{
  "d_model": 320,
  "norm_eps": 1e-05,
  "tie_embeddings": true,
  "weight_decay": 0.056,
  "batch_tokens": 131072
}
Each number is 50 + 15 x the weight over the matrix's rms, rounded and kept within 0 to 99. Layers, rows and columns count from 0.

# layer 4 MLP down (transposed), 1280x320, rms 0.103, rows 392-435, columns 0-79
53 69 44 41 51 55 40 36 42 52 35 46 32 59 45 52 53 64 28 26 49 71 46 35 37 32 45 59 42 41 22 52 77 53 61 83 49 47 42 90 76 55 69 51 47 78 29 22 60 74 54 57 37 50 48 47 62 43 57 58 71 41 66 73 53 36 63 61 32 24 68 71 46 31 42 35 29 32 84 48
54 38 31 45 38 73 81 63 52 51 38 54 68 38 64 41 48 53 66 33 77 42 52 58 62 46 31 54 36 59 56 52 63 68 77 25 41 53 55 30 38 47 44 53 66 46 48 53 24 77 64 33 35 34 64 28 45 41 33 47 61 31 51 53 34 33 34 12 30 43 39 30 29 56 57 32 38 42 66 52
41 44 57 72 58 33 51 25 76 48 50 39 56 34 38 65 65 49 45 48 35 18 38 80 40 40 29 65 46 46 39 50 63 45 31 40 49 41 25 33 48 30 57 52 43 73 39 47 37 80 49 55 44 44 57 48 27 38 35 49 76 33 28 57 19 98 42 76 69 42 40 65 39 70 54 60 58 35 39 43
61 51 58 26 28 47 89 64 48 46 53 38 38 49 37 29 24 42 63 48 42 41 52 46 78 59 79 66 66 44 47 22 56 44 31 56 71 52 47 66 46 52 69 82 49 30 41 72 64 64 55 44 29 99 30 48 09 41 33 72 45 43 65 57 52 60 79 64 41 59 82 45 58 60 91 46 52 40 21 41
35 46 68 14 44 36 57 20 58 69 57 53 23 63 41 16 58 60 35 53 69 42 52 44 53 39 53 41 36 34 48 24 68 54 58 41 59 44 43 75 29 47 66 13 44 16 60 84 72 40 74 78 14 36 36 52 49 45 43 72 18 72 21 39 53 32 62 67 39 53 59 50 58 00 65 76 34 13 38 35
76 52 21 56 77 55 31 45 14 63 40 42 67 58 44 37 43 41 32 40 51 50 77 37 56 66 27 38 20 59 35 36 46 46 25 52 46 50 58 84 85 39 70 59 50 42 62 10 53 77 20 42 59 73 68 55 66 47 46 48 67 48 54 66 33 41 62 74 60 68 63 44 46 62 51 32 48 48 27 49
60 42 30 80 72 41 48 63 33 30 48 34 43 76 68 39 78 64 45 49 45 57 44 62 24 44 41 62 56 43 33 33 41 44 24 59 43 52 15 59 45 35 68 44 56 44 52 29 46 27 34 52 42 55 62 59 56 42 54 66 58 32 71 51 53 53 31 25 60 47 54 35 46 46 31 50 95 61 50 34
23 31 58 27 57 77 88 27 31 63 54 54 50 25 38 60 21 58 34 42 28 57 39 38 75 34 75 35 60 66 59 71 37 58 26 50 55 42 64 70 27 51 57 50 32 42 31 50 56 51 25 40 48 48 64 29 61 43 62 60 30 33 47 44 73 51 54 61 45 42 54 41 20 68 39 74 14 66 45 59
23 76 43 62 80 91 59 38 41 55 49 72 15 67 31 41 62 47 72 62 35 56 75 56 59 33 62 62 62 16 33 33 44 39 22 45 36 65 54 51 67 27 11 32 53 64 45 53 48 50 38 38 37 44 52 43 30 52 39 45 59 50 51 38 55 57 60 36 61 48 55 47 52 55 51 36 38 72 34 36
42 63 66 54 75 43 66 49 12 29 53 45 59 55 43 72 50 51 29 46 50 32 34 63 38 58 72 37 65 20 50 32 53 46 23 46 43 60 42 52 53 51 51 77 68 53 78 61 57 47 31 41 76 44 58 49 49 65 62 41 32 43 49 41 17 55 58 60 54 40 60 31 42 30 76 51 49 55 45 60
50 49 63 51 62 19 52 41 47 56 43 43 17 62 50 58 57 40 48 60 60 34 49 75 61 52 59 54 37 73 57 35 62 70 39 12 57 62 45 57 49 05 48 51 44 53 72 28 67 22 58 69 31 49 46 53 43 79 48 50 37 41 26 69 41 41 45 53 71 35 24 68 41 71 69 46 78 51 26 50
38 48 52 61 46 77 56 73 64 23 65 51 64 26 38 69 42 67 55 54 47 68 51 91 63 30 41 43 58 54 41 38 68 62 74 52 59 63 35 46 76 31 61 43 31 48 44 46 44 92 43 47 62 61 52 49 30 53 62 34 55 45 43 50 59 31 65 45 09 59 30 35 44 55 23 49 52 41 54 47
62 46 48 70 36 50 48 72 38 65 48 54 25 49 26 27 44 49 50 68 20 33 40 51 57 35 81 46 61 55 21 36 47 59 46 62 31 43 46 50 59 46 46 57 49 66 82 51 72 62 66 53 55 42 23 59 55 29 73 36 43 68 40 50 43 54 99 73 36 52 73 57 55 42 32 72 59 43 58 61
99 57 59 57 55 57 31 47 27 55 69 71 65 76 59 58 67 36 73 47 43 40 39 67 36 39 44 71 64 45 44 55 49 74 70 44 53 47 59 44 41 65 34 44 43 55 04 63 67 66 60 34 63 54 34 58 70 52 25 70 23 34 63 63 36 27 42 58 33 25 40 74 47 28 57 78 39 64 41 58
42 39 55 49 21 58 51 59 51 48 54 68 42 41 52 37 68 65 27 33 61 17 55 54 48 52 54 31 67 70 37 63 43 60 67 46 65 51 60 24 47 55 42 34 58 33 44 45 56 84 50 53 73 33 55 35 43 38 51 41 76 49 46 71 20 64 25 72 55 45 37 64 43 36 28 44 52 55 34 28
60 69 58 28 56 33 40 35 50 96 48 42 69 25 59 38 54 58 24 54 53 62 55 57 90 63 57 48 66 59 78 30 58 48 45 75 40 43 32 81 64 63 25 30 48 49 45 50 40 48 86 54 36 59 45 53 37 77 47 00 67 36 41 29 50 68 60 30 42 61 42 79 89 46 42 72 68 67 73 53
65 32 31 56 59 28 56 63 34 30 46 40 54 68 43 54 69 64 48 41 67 57 55 84 54 68 73 53 34 67 35 48 40 58 51 56 58 53 43 72 43 59 35 35 58 47 43 44 41 41 32 67 80 39 42 57 43 33 24 57 58 60 30 71 27 41 57 40 45 59 32 42 48 31 41 62 46 29 22 29
58 28 43 40 19 48 62 40 49 35 76 29 24 24 64 46 68 57 66 68 37 45 46 53 45 52 45 59 42 81 41 49 35 24 35 40 83 52 72 50 43 42 51 66 48 67 65 64 58 47 54 50 32 43 72 17 48 48 77 43 63 53 79 81 59 31 49 36 49 60 61 37 61 59 47 88 37 57 24 55
43 00 49 64 78 37 42 55 85 47 65 61 43 56 60 69 54 63 65 66 41 54 68 58 44 50 53 48 22 54 58 60 79 50 48 70 43 35 45 43 61 43 55 68 73 49 47 50 70 60 40 42 62 23 58 43 56 41 50 56 23 57 37 30 36 66 34 66 17 55 55 43 29 48 15 74 43 50 44 51
63 53 40 37 75 49 03 21 63 29 38 34 50 69 42 39 40 39 59 41 61 58 51 32 71 47 61 53 61 38 44 25 63 62 49 40 18 44 54 50 51 38 76 71 49 47 67 55 46 49 60 49 41 45 61 32 40 43 67 19 44 64 60 47 26 31 79 49 39 28 74 68 58 68 37 72 61 66 31 44
57 63 53 51 22 70 68 42 49 69 44 57 29 71 37 24 57 62 62 47 53 70 51 60 53 45 33 43 53 47 42 45 39 73 41 20 33 53 52 50 66 76 29 43 60 57 33 34 48 62 38 38 46 54 35 72 56 37 60 28 46 63 67 74 63 16 56 85 38 55 49 42 49 34 38 49 24 59 56 64
40 39 70 46 72 47 66 45 57 44 52 61 51 60 47 53 63 71 40 73 54 31 67 33 56 51 42 68 58 44 59 20 58 54 43 63 80 37 42 59 49 45 62 84 70 67 46 24 46 65 32 49 20 70 47 68 42 57 52 27 29 47 42 68 64 46 68 34 45 49 21 43 88 48 60 57 58 30 60 41
30 53 39 63 66 60 24 39 21 41 51 42 36 37 70 61 34 34 51 27 60 54 58 28 56 34 68 51 47 53 36 27 37 74 42 45 49 22 31 76 46 41 26 55 66 55 39 44 43 66 54 27 75 37 46 50 47 85 74 84 68 79 46 63 54 66 39 54 51 27 54 55 51 39 51 51 67 66 60 44
28 49 66 48 24 47 73 29 57 46 45 42 31 67 21 47 29 54 68 22 32 58 62 45 36 45 40 57 52 59 72 51 46 85 55 64 55 63 46 31 64 40 45 44 56 56 71 48 58 41 79 63 73 60 57 44 45 46 52 76 70 61 66 43 52 28 57 66 54 39 45 37 36 42 41 46 34 30 09 53
26 30 50 14 55 48 59 27 71 58 46 51 46 51 38 55 67 56 64 43 40 29 83 47 18 27 42 59 53 31 43 36 63 63 54 36 27 59 55 53 54 63 36 49 68 60 65 30 34 37 55 15 32 38 55 20 64 76 76 56 40 60 50 30 25 63 72 52 56 66 56 61 80 73 65 45 49 43 62 50
52 33 55 58 53 42 37 61 75 54 30 65 62 45 56 55 49 34 47 55 51 63 27 64 36 45 46 62 50 64 47 56 46 37 42 30 47 65 38 70 65 27 87 44 59 65 21 30 54 39 43 39 48 34 48 66 45 81 54 31 63 61 54 35 57 28 74 12 52 62 42 31 19 35 44 76 41 55 48 44
34 56 59 75 56 47 67 20 62 69 45 64 43 60 74 40 42 63 39 51 41 55 34 66 66 53 46 69 47 29 65 32 40 44 79 64 54 32 14 42 43 47 12 48 44 60 53 55 50 48 54 67 59 34 16 55 45 24 52 58 23 81 62 52 62 55 71 54 41 29 50 15 57 49 40 54 38 64 45 25
47 57 26 62 44 59 47 50 51 36 33 53 46 54 55 51 66 05 12 32 59 30 27 36 71 69 55 56 38 68 70 60 64 55 47 28 43 48 45 39 38 46 47 49 46 39 45 79 81 45 65 48 27 07 75 63 62 45 33 45 26 67 77 51 83 40 44 37 53 72 60 42 44 54 64 38 54 43 50 39
57 68 61 59 40 56 48 39 46 57 58 50 54 61 48 51 36 39 60 58 68 48 80 64 54 63 58 55 41 55 64 52 53 53 49 45 58 41 41 41 56 49 45 33 69 62 51 58 42 57 44 35 59 47 47 49 11 62 59 62 41 76 33 61 18 47 60 37 42 58 60 63 39 53 44 67 58 78 54 54
43 34 36 50 75 52 52 56 64 47 68 52 37 39 51 44 69 83 31 41 55 41 35 38 52 42 24 38 29 45 49 39 75 14 33 43 68 67 56 63 70 48 78 43 58 61 73 33 64 53 41 42 60 48 48 57 42 58 57 41 45 70 47 44 51 50 52 61 57 64 58 28 63 53 41 43 30 45 44 30
44 48 68 28 48 42 32 31 54 54 58 55 56 60 42 45 47 62 63 25 47 29 53 47 56 37 63 70 64 50 56 62 30 56 54 84 48 57 45 60 88 43 55 43 62 50 56 48 56 50 50 41 54 54 43 17 64 51 62 49 70 61 35 60 43 30 34 46 47 26 55 30 35 47 56 60 41 48 58 70
63 47 77 30 29 12 40 55 76 35 56 82 58 51 50 50 31 53 58 60 53 56 49 30 39 27 37 27 37 41 48 42 34 74 39 45 55 57 38 41 52 62 51 68 56 59 55 65 27 63 59 35 60 45 85 56 18 61 41 37 74 46 70 57 42 37 39 62 26 52 42 51 29 62 16 41 43 46 53 57
80 49 40 45 88 41 45 56 67 33 30 36 49 32 44 59 30 37 40 59 13 37 51 24 20 55 59 67 52 60 64 30 45 57 32 44 37 38 35 41 36 76 44 62 65 42 25 42 73 56 42 65 76 48 44 58 70 69 60 64 44 27 47 47 57 47 70 38 38 45 56 69 63 50 75 34 34 30 67 36
29 40 68 31 55 56 47 57 53 56 90 37 31 50 48 44 55 77 41 57 51 27 52 48 41 47 33 48 35 48 63 50 31 37 76 47 61 49 43 43 39 76 31 36 53 66 53 46 31 43 37 53 51 43 47 37 52 42 50 38 43 34 47 62 37 34 53 46 44 66 47 54 17 60 48 58 26 49 65 51
50 42 81 43 57 60 64 44 57 38 57 46 89 21 43 39 34 71 61 80 41 24 30 43 48 39 50 29 63 56 70 58 41 39 60 37 74 53 68 71 37 37 30 49 59 63 90 58 58 75 37 48 45 62 58 44 67 80 26 60 57 45 78 47 57 63 32 26 57 57 47 31 73 60 69 33 48 67 41 52
48 45 60 57 43 37 67 52 44 70 64 39 57 91 81 53 49 46 83 41 62 65 59 51 64 44 66 41 44 66 58 42 62 33 46 89 56 62 41 57 62 81 55 42 47 49 44 47 71 44 47 45 62 47 58 53 52 56 37 36 40 26 08 40 29 51 33 46 52 47 27 62 40 69 72 28 45 21 64 54
59 64 44 34 45 76 31 52 55 46 61 59 45 71 70 47 30 47 55 50 46 37 52 33 40 71 66 59 84 63 52 47 40 43 50 47 37 34 71 29 56 36 51 52 64 29 36 40 53 39 40 29 51 50 59 59 62 38 43 36 50 28 78 43 70 45 57 43 33 56 40 59 45 34 71 57 42 59 56 49
32 50 41 51 49 68 46 40 16 16 33 32 32 30 55 52 52 65 43 46 43 27 60 42 71 31 52 44 37 42 60 81 56 58 50 60 38 87 35 91 34 78 49 58 37 36 29 39 32 62 23 53 42 85 53 75 64 53 45 59 59 59 93 32 56 49 45 57 43 46 78 60 78 53 69 60 48 44 54 55
40 59 50 36 45 74 56 51 57 46 92 34 56 49 44 62 34 49 60 40 35 56 39 61 73 66 61 29 64 36 51 45 55 44 60 43 59 75 62 68 26 48 55 41 22 69 75 69 71 55 52 66 43 62 44 62 49 53 52 51 60 32 44 55 37 34 32 49 68 49 40 68 46 70 58 42 44 81 25 34
58 52 53 50 58 46 59 66 61 59 38 53 74 50 61 46 32 54 43 57 74 38 34 53 78 58 24 31 11 38 52 13 58 49 43 79 47 39 61 42 50 49 52 69 62 50 72 65 68 42 52 32 47 37 63 61 26 34 57 70 52 69 45 62 15 38 34 44 38 40 47 55 47 54 39 50 50 50 60 46
30 24 39 47 44 39 53 72 30 50 61 79 54 72 46 40 67 44 56 22 46 52 78 61 61 49 41 42 49 44 41 20 70 48 29 48 38 31 49 37 65 56 66 55 48 58 38 50 60 58 26 31 46 40 46 68 44 56 31 47 54 65 39 52 72 74 61 48 57 69 36 68 30 83 60 51 40 64 37 64
36 59 35 51 41 67 28 68 57 50 55 63 41 18 59 46 73 31 42 48 51 82 29 66 32 45 48 65 40 31 99 73 50 49 56 36 56 53 35 54 32 49 73 39 67 26 66 32 21 44 54 60 49 57 41 59 42 27 49 57 52 48 60 33 19 65 61 48 68 36 63 67 44 48 61 62 69 28 47 39
57 49 74 74 41 54 53 28 71 28 76 69 69 43 34 77 73 57 41 66 75 51 50 56 38 45 33 41 45 59 56 44 38 60 66 53 66 53 62 72 18 41 56 54 80 42 56 30 32 32 43 60 49 56 49 39 42 50 31 73 56 39 49 72 43 42 34 67 69 27 38 53 72 57 61 48 53 62 64 46
71 47 39 29 47 39 44 80 70 65 59 64 27 59 49 60 30 60 41 39 34 46 37 49 49 56 43 37 37 60 70 51 39 45 75 60 30 24 66 48 37 35 66 66 28 49 34 54 52 68 36 69 40 63 45 47 47 58 51 46 35 55 55 30 25 59 58 49 54 32 61 50 46 66 65 44 40 60 45 28
# layer 4 MLP up, 1280x320, rms 0.105, rows 393-436, columns 0-79
49 74 66 75 46 30 59 66 24 50 32 59 48 51 35 66 18 47 42 31 34 65 89 44 51 32 62 57 34 41 41 37 38 46 39 58 57 36 39 64 70 29 54 60 59 57 51 73 62 27 53 52 51 64 72 89 61 39 50 53 48 52 35 75 78 64 46 28 68 65 33 63 67 49 46 73 42 53 47 40
33 38 44 39 30 51 34 54 29 45 44 40 62 43 61 51 47 61 60 52 76 66 66 19 35 55 51 28 52 67 64 46 50 69 66 60 49 54 70 60 36 45 47 57 57 35 73 60 43 30 67 51 57 39 46 53 66 51 68 38 20 67 42 30 43 26 48 39 34 66 65 46 71 47 43 67 41 58 64 38
34 23 36 86 37 50 33 56 31 56 36 41 62 60 56 63 40 44 51 55 34 33 47 56 59 37 48 27 48 41 58 48 48 76 57 57 63 96 64 51 24 22 00 78 53 55 57 37 46 45 50 09 60 45 33 47 41 31 38 53 55 77 36 60 77 42 57 29 35 45 20 71 64 49 40 61 60 76 73 76
32 55 47 25 42 16 49 56 31 20 60 40 48 51 73 35 80 38 53 56 18 55 49 60 47 53 75 44 67 86 45 32 51 72 48 62 12 40 34 39 39 52 39 52 27 26 50 19 58 99 48 73 82 44 32 49 69 56 35 40 56 87 38 79 46 54 39 47 47 48 61 65 72 33 72 63 54 46 56 48
59 42 44 42 75 52 53 43 38 44 36 59 33 60 21 37 39 47 65 27 49 40 34 39 27 49 44 43 56 42 38 78 27 79 39 51 64 40 47 55 66 46 42 86 36 67 28 43 44 36 73 56 55 37 61 67 61 81 52 46 25 36 52 27 19 33 40 74 42 46 36 40 39 60 43 58 38 34 73 42
43 38 73 55 29 41 53 69 48 78 24 63 40 41 43 76 58 28 33 58 42 65 41 42 66 96 64 16 26 52 60 59 63 71 55 67 52 37 57 41 40 64 46 47 17 39 24 45 66 52 65 46 45 34 60 56 31 57 56 63 64 63 57 43 56 64 39 50 61 56 62 56 52 44 59 33 45 36 67 66
61 58 09 45 49 74 49 43 54 40 78 41 17 53 38 67 39 27 35 61 39 64 28 40 42 75 72 27 73 23 34 44 40 59 59 62 62 35 53 45 56 31 56 32 60 35 66 58 34 62 65 63 64 34 63 48 61 57 25 55 48 31 74 25 40 60 53 51 56 65 29 37 76 64 28 57 44 42 53 69
49 46 64 78 67 15 29 64 60 37 57 30 59 40 38 59 47 38 32 21 59 51 58 59 50 46 34 41 37 73 26 35 62 59 99 71 49 42 68 81 21 60 99 67 47 26 70 60 72 41 60 44 52 47 52 36 60 39 73 42 78 51 34 52 26 29 26 82 57 32 61 51 40 55 43 64 59 42 48 32
45 49 38 74 45 86 68 56 72 56 38 74 63 44 57 40 65 49 62 49 51 68 42 36 68 48 48 74 33 48 44 69 44 49 66 60 63 15 39 59 64 61 25 51 22 65 23 44 54 45 45 36 34 45 34 42 64 29 23 58 32 47 73 39 49 69 44 50 70 77 46 15 63 64 49 47 56 34 74 64
45 71 28 36 47 70 60 53 49 43 63 45 81 45 77 49 21 23 51 24 44 70 38 52 57 48 39 58 56 44 28 76 48 52 64 87 46 58 47 53 60 32 75 48 32 81 26 87 40 52 58 51 59 50 56 84 69 55 45 31 48 54 53 47 45 46 42 36 44 65 41 48 26 35 48 35 52 42 54 91
57 58 41 56 53 60 42 58 57 35 59 24 45 45 49 71 50 32 65 48 74 37 62 73 66 46 45 58 42 44 48 56 50 63 27 48 45 35 80 31 68 60 35 57 69 48 41 54 41 38 41 49 60 30 40 40 70 62 51 28 54 53 45 72 34 54 34 06 44 32 39 56 50 84 54 64 34 67 18 40
71 47 51 33 54 53 55 40 72 43 66 45 35 48 39 64 53 60 82 52 77 39 54 59 62 53 72 41 59 45 42 41 63 74 26 48 45 55 69 64 45 37 70 83 21 37 42 43 56 47 56 57 61 62 57 40 43 56 45 41 58 54 55 48 45 39 47 58 82 58 73 78 58 60 71 40 55 71 50 33
46 38 64 32 40 56 46 48 59 44 19 56 38 46 47 44 45 49 48 56 61 42 31 59 63 54 50 60 50 50 40 48 50 46 58 72 63 50 68 62 34 46 36 36 57 39 81 35 33 50 60 58 68 56 37 50 63 05 84 62 40 59 73 40 29 46 35 50 53 36 51 23 48 68 69 27 60 35 54 58
47 67 50 33 62 42 67 59 59 57 08 21 46 48 26 45 31 47 55 46 58 49 72 52 00 48 56 51 48 41 49 57 52 54 37 27 47 51 50 40 46 41 38 72 55 42 57 48 59 56 60 40 62 49 22 62 90 60 49 15 38 53 45 34 62 43 61 39 40 38 54 33 50 46 60 66 52 58 60 78
34 62 60 18 34 75 60 79 46 55 54 54 41 38 61 59 55 52 49 69 37 52 80 64 72 70 73 33 58 63 39 82 35 66 61 34 60 25 76 63 51 49 35 76 13 41 50 43 53 45 38 33 36 77 57 39 61 26 77 96 54 55 47 50 55 31 25 63 36 53 56 24 28 85 57 32 32 52 56 53
62 49 60 46 67 48 27 48 96 67 57 40 45 66 41 35 69 46 32 55 23 27 36 46 35 52 48 31 59 52 58 33 64 75 56 57 39 16 62 38 51 40 66 57 77 44 31 53 64 27 56 31 48 70 48 60 54 34 49 53 90 41 46 38 31 57 22 62 63 62 82 42 53 79 43 29 60 60 32 62
42 39 16 68 62 34 72 61 17 53 35 35 21 71 59 87 36 53 46 43 55 37 37 51 66 89 29 62 66 40 42 72 59 66 26 50 66 79 52 50 43 28 60 37 59 55 38 37 26 74 61 54 75 33 43 69 20 10 71 52 20 35 27 26 68 60 74 58 67 48 62 67 32 36 42 35 32 56 77 40
42 56 21 43 25 67 63 66 12 32 41 53 44 71 64 33 72 28 65 45 38 40 53 13 42 41 44 82 63 72 49 49 24 51 35 42 61 69 50 52 37 57 54 30 75 35 31 69 32 20 21 43 70 65 56 57 60 44 51 65 51 44 44 50 82 39 76 58 48 62 55 50 48 35 68 55 44 69 60 55
81 11 77 56 30 61 47 54 20 33 37 30 61 55 31 69 45 64 71 60 25 71 44 68 58 46 48 29 48 29 33 59 36 70 37 57 64 37 79 19 57 38 53 42 65 55 69 56 71 49 36 37 35 33 44 38 34 87 67 54 39 63 24 35 52 59 36 45 52 70 51 28 55 34 38 73 41 45 41 41
64 48 31 46 73 52 51 49 79 20 69 61 43 87 53 39 61 44 48 53 33 42 43 40 30 40 55 57 44 45 49 40 40 46 28 43 66 34 37 31 36 16 46 61 60 78 49 57 46 43 25 40 56 37 67 52 46 71 46 70 37 44 33 53 69 81 50 40 83 48 91 47 52 55 52 36 66 49 23 43
99 57 63 54 67 66 33 59 59 76 56 40 64 49 56 70 62 53 51 43 58 42 29 24 25 29 40 57 38 35 60 59 44 52 45 51 45 61 56 61 55 44 56 39 49 49 55 62 60 27 44 32 49 37 45 37 68 73 28 80 66 32 55 53 64 96 15 61 67 43 47 55 35 45 76 08 59 47 49 54
31 34 47 34 27 55 56 38 56 40 64 57 44 50 55 47 80 39 36 50 61 25 56 49 52 47 43 30 57 61 78 44 71 52 81 71 65 43 74 40 46 29 60 54 62 65 52 57 39 50 80 56 53 49 51 57 62 22 44 26 55 59 74 32 69 56 42 55 54 48 81 27 35 53 17 52 66 54 22 61
42 30 28 33 55 49 31 57 64 70 65 78 56 55 51 60 78 56 50 59 57 60 33 45 57 79 50 19 33 78 37 39 64 48 55 56 33 51 68 37 28 60 54 43 63 56 39 36 82 57 39 49 27 33 46 29 71 27 46 39 40 57 64 74 40 61 59 48 25 68 49 57 41 52 78 49 53 52 60 58
50 40 29 65 60 60 37 71 58 66 59 33 65 35 39 22 55 49 46 25 56 71 25 62 36 49 55 49 66 70 33 71 20 45 42 69 58 70 38 42 41 21 37 45 70 49 63 72 58 67 55 53 49 55 45 45 58 74 43 25 56 30 50 33 65 49 22 42 24 27 52 57 47 21 70 58 66 62 26 42
60 58 57 36 34 39 54 16 33 43 58 36 46 34 61 45 40 47 52 59 56 48 38 59 43 34 67 51 41 16 49 63 40 60 58 49 57 70 66 19 31 36 12 59 35 47 64 33 50 59 49 42 18 58 68 48 86 59 46 29 51 44 27 64 85 68 38 54 73 48 56 63 78 23 80 47 64 46 73 54
48 30 34 24 53 31 35 50 68 60 56 48 58 69 23 27 39 38 49 45 37 49 52 63 44 51 78 40 85 63 31 78 48 54 54 60 62 33 68 29 51 49 73 56 65 33 45 54 41 53 27 32 40 79 92 51 63 49 48 46 56 43 45 66 74 68 36 38 65 41 52 55 63 37 42 40 73 43 59 54
59 18 51 52 78 35 41 38 29 47 37 33 57 43 68 51 23 56 68 54 46 59 63 61 59 47 80 48 27 39 36 44 19 75 63 28 67 47 18 44 75 63 44 54 41 54 56 43 38 52 51 44 46 82 57 59 45 62 24 47 82 37 38 47 41 53 48 55 47 36 57 52 61 30 36 79 36 38 53 44
33 36 66 52 66 47 52 47 52 61 56 45 76 40 59 60 72 65 71 63 76 37 47 69 79 61 52 36 47 83 13 50 54 55 75 46 38 48 46 55 35 61 44 50 31 48 47 35 62 66 55 44 35 61 16 57 40 66 44 64 68 51 63 53 49 55 43 66 33 54 45 47 63 56 34 46 63 61 42 27
61 65 82 39 60 50 51 41 54 44 29 36 41 61 36 61 30 25 44 47 32 37 39 81 64 58 39 58 48 66 54 44 36 86 54 50 18 37 55 39 83 52 45 53 40 51 24 49 56 53 64 55 67 36 40 33 51 66 55 44 38 26 33 29 50 55 38 40 60 44 47 63 67 63 58 62 49 57 40 58
64 41 48 33 56 52 35 70 54 31 46 30 61 35 73 56 65 42 27 55 40 57 56 51 75 40 57 24 22 35 40 33 57 37 30 32 66 65 18 58 15 18 63 39 34 58 36 43 51 67 28 49 58 53 60 56 20 48 47 34 42 70 73 58 39 64 62 60 71 61 64 64 82 56 63 41 71 53 45 31
53 46 33 52 45 65 59 37 16 60 55 47 38 50 63 50 67 22 32 39 30 30 38 50 58 70 41 62 56 56 48 53 42 47 54 62 68 40 67 71 66 53 45 50 63 53 50 34 39 46 41 64 54 47 65 60 73 25 56 41 37 77 69 51 44 44 46 67 66 58 59 42 44 41 63 68 66 54 69 68
35 57 48 32 44 38 36 45 57 38 54 56 64 44 48 26 62 41 17 57 67 29 60 61 60 65 33 37 60 49 43 43 53 40 41 63 33 49 46 38 76 65 44 50 44 56 68 44 54 48 67 89 19 60 64 55 51 26 52 44 67 81 75 28 37 44 36 57 80 30 26 57 37 64 27 52 53 90 33 50
76 54 41 67 57 23 34 77 70 65 30 43 59 55 46 36 48 48 43 38 53 35 62 42 62 31 37 25 64 61 50 70 60 53 23 66 36 44 36 67 43 39 62 47 75 45 80 48 81 42 44 47 44 42 72 62 34 61 39 40 33 29 61 48 51 63 29 32 51 52 57 54 75 41 56 42 78 24 38 59
44 41 23 69 39 31 44 32 27 43 39 42 47 58 51 99 56 28 54 63 63 65 79 52 52 67 52 75 46 37 29 44 50 46 60 51 33 52 38 26 82 69 44 46 25 67 37 48 72 10 76 37 76 43 37 75 32 22 74 55 48 33 38 45 25 52 46 64 46 29 78 53 31 41 77 50 65 32 69 59
54 81 22 42 63 65 60 44 90 51 28 13 67 00 46 55 51 40 49 44 76 68 42 49 70 61 68 42 83 28 36 39 70 55 51 07 46 36 47 40 42 62 36 57 44 37 69 53 48 53 54 57 60 46 56 43 63 37 91 50 50 68 33 53 82 46 57 49 28 37 52 51 50 59 41 54 34 62 38 82
39 40 34 50 57 54 68 51 69 38 43 54 59 43 56 64 49 46 60 76 10 30 45 51 50 46 40 37 58 65 43 58 72 64 63 55 58 50 58 47 51 45 66 60 30 64 56 34 59 54 67 45 50 45 29 41 54 55 44 44 77 39 52 42 56 63 59 63 49 57 43 34 57 81 69 25 62 54 61 56
46 63 46 50 34 20 30 35 53 63 60 52 78 38 79 65 48 29 55 44 54 42 51 60 34 41 86 59 67 67 66 46 85 79 38 62 38 36 54 22 49 43 60 50 56 46 44 43 99 53 36 56 54 51 30 31 57 34 54 26 59 73 35 59 73 51 19 35 51 60 46 39 58 34 58 62 49 85 41 48
35 43 41 46 46 31 35 53 43 28 35 45 47 66 64 35 67 73 51 10 67 28 69 27 44 64 56 74 37 36 39 46 51 54 65 38 44 61 38 50 54 36 35 69 88 45 53 69 40 26 60 52 59 48 40 34 49 53 41 40 78 54 49 42 53 65 69 45 60 34 53 50 49 49 56 32 76 49 70 47
36 49 65 36 54 37 45 46 68 61 57 20 50 45 11 47 54 70 44 49 68 39 64 55 47 27 56 70 50 57 44 54 62 44 38 41 35 54 37 51 33 30 58 33 33 49 55 40 39 30 66 40 60 42 44 64 52 45 54 42 57 40 67 41 40 64 53 56 41 41 72 45 53 37 69 41 35 31 52 56
51 49 46 42 60 54 31 17 62 65 44 71 30 64 38 42 70 49 50 54 75 49 49 50 44 36 39 53 33 55 58 47 53 50 44 40 45 39 30 58 23 36 51 74 69 66 47 63 45 60 47 36 73 39 38 70 60 55 36 42 51 46 38 34 69 53 85 38 43 54 65 30 59 55 55 40 58 49 13 66
71 37 45 22 40 53 37 49 25 34 56 45 48 42 22 79 52 62 34 70 25 49 45 50 44 35 45 49 59 64 19 44 45 57 68 66 59 35 39 42 51 62 65 64 18 39 49 31 69 65 42 33 43 59 57 69 59 65 26 52 58 37 39 48 32 61 39 63 46 40 44 57 44 42 56 50 54 54 58 38
42 52 55 30 49 13 58 82 48 40 49 59 75 61 50 50 68 80 72 52 44 24 57 71 38 38 73 21 39 48 40 79 58 48 73 53 13 65 50 43 40 62 50 50 59 50 26 69 44 59 57 51 32 52 64 34 62 41 40 39 72 49 26 43 38 37 38 54 61 53 56 38 46 52 50 91 46 33 56 39
46 42 57 64 68 55 73 32 64 70 25 27 55 46 59 70 56 56 57 63 32 48 63 72 84 27 77 44 45 48 24 23 46 38 28 45 89 42 60 51 73 53 46 57 48 83 43 95 62 25 33 37 38 48 39 66 61 60 57 32 38 61 58 48 57 75 41 61 40 49 55 40 58 40 66 42 80 30 36 72
43 51 60 20 59 09 60 33 44 56 49 71 53 57 50 37 67 46 48 42 45 93 41 45 56 62 43 61 38 56 40 61 36 48 41 44 65 48 47 25 57 36 39 42 55 30 39 86 74 37 68 51 45 39 53 53 53 66 52 53 65 54 44 93 50 46 45 71 35 51 68 46 58 51 47 54 12 26 63 82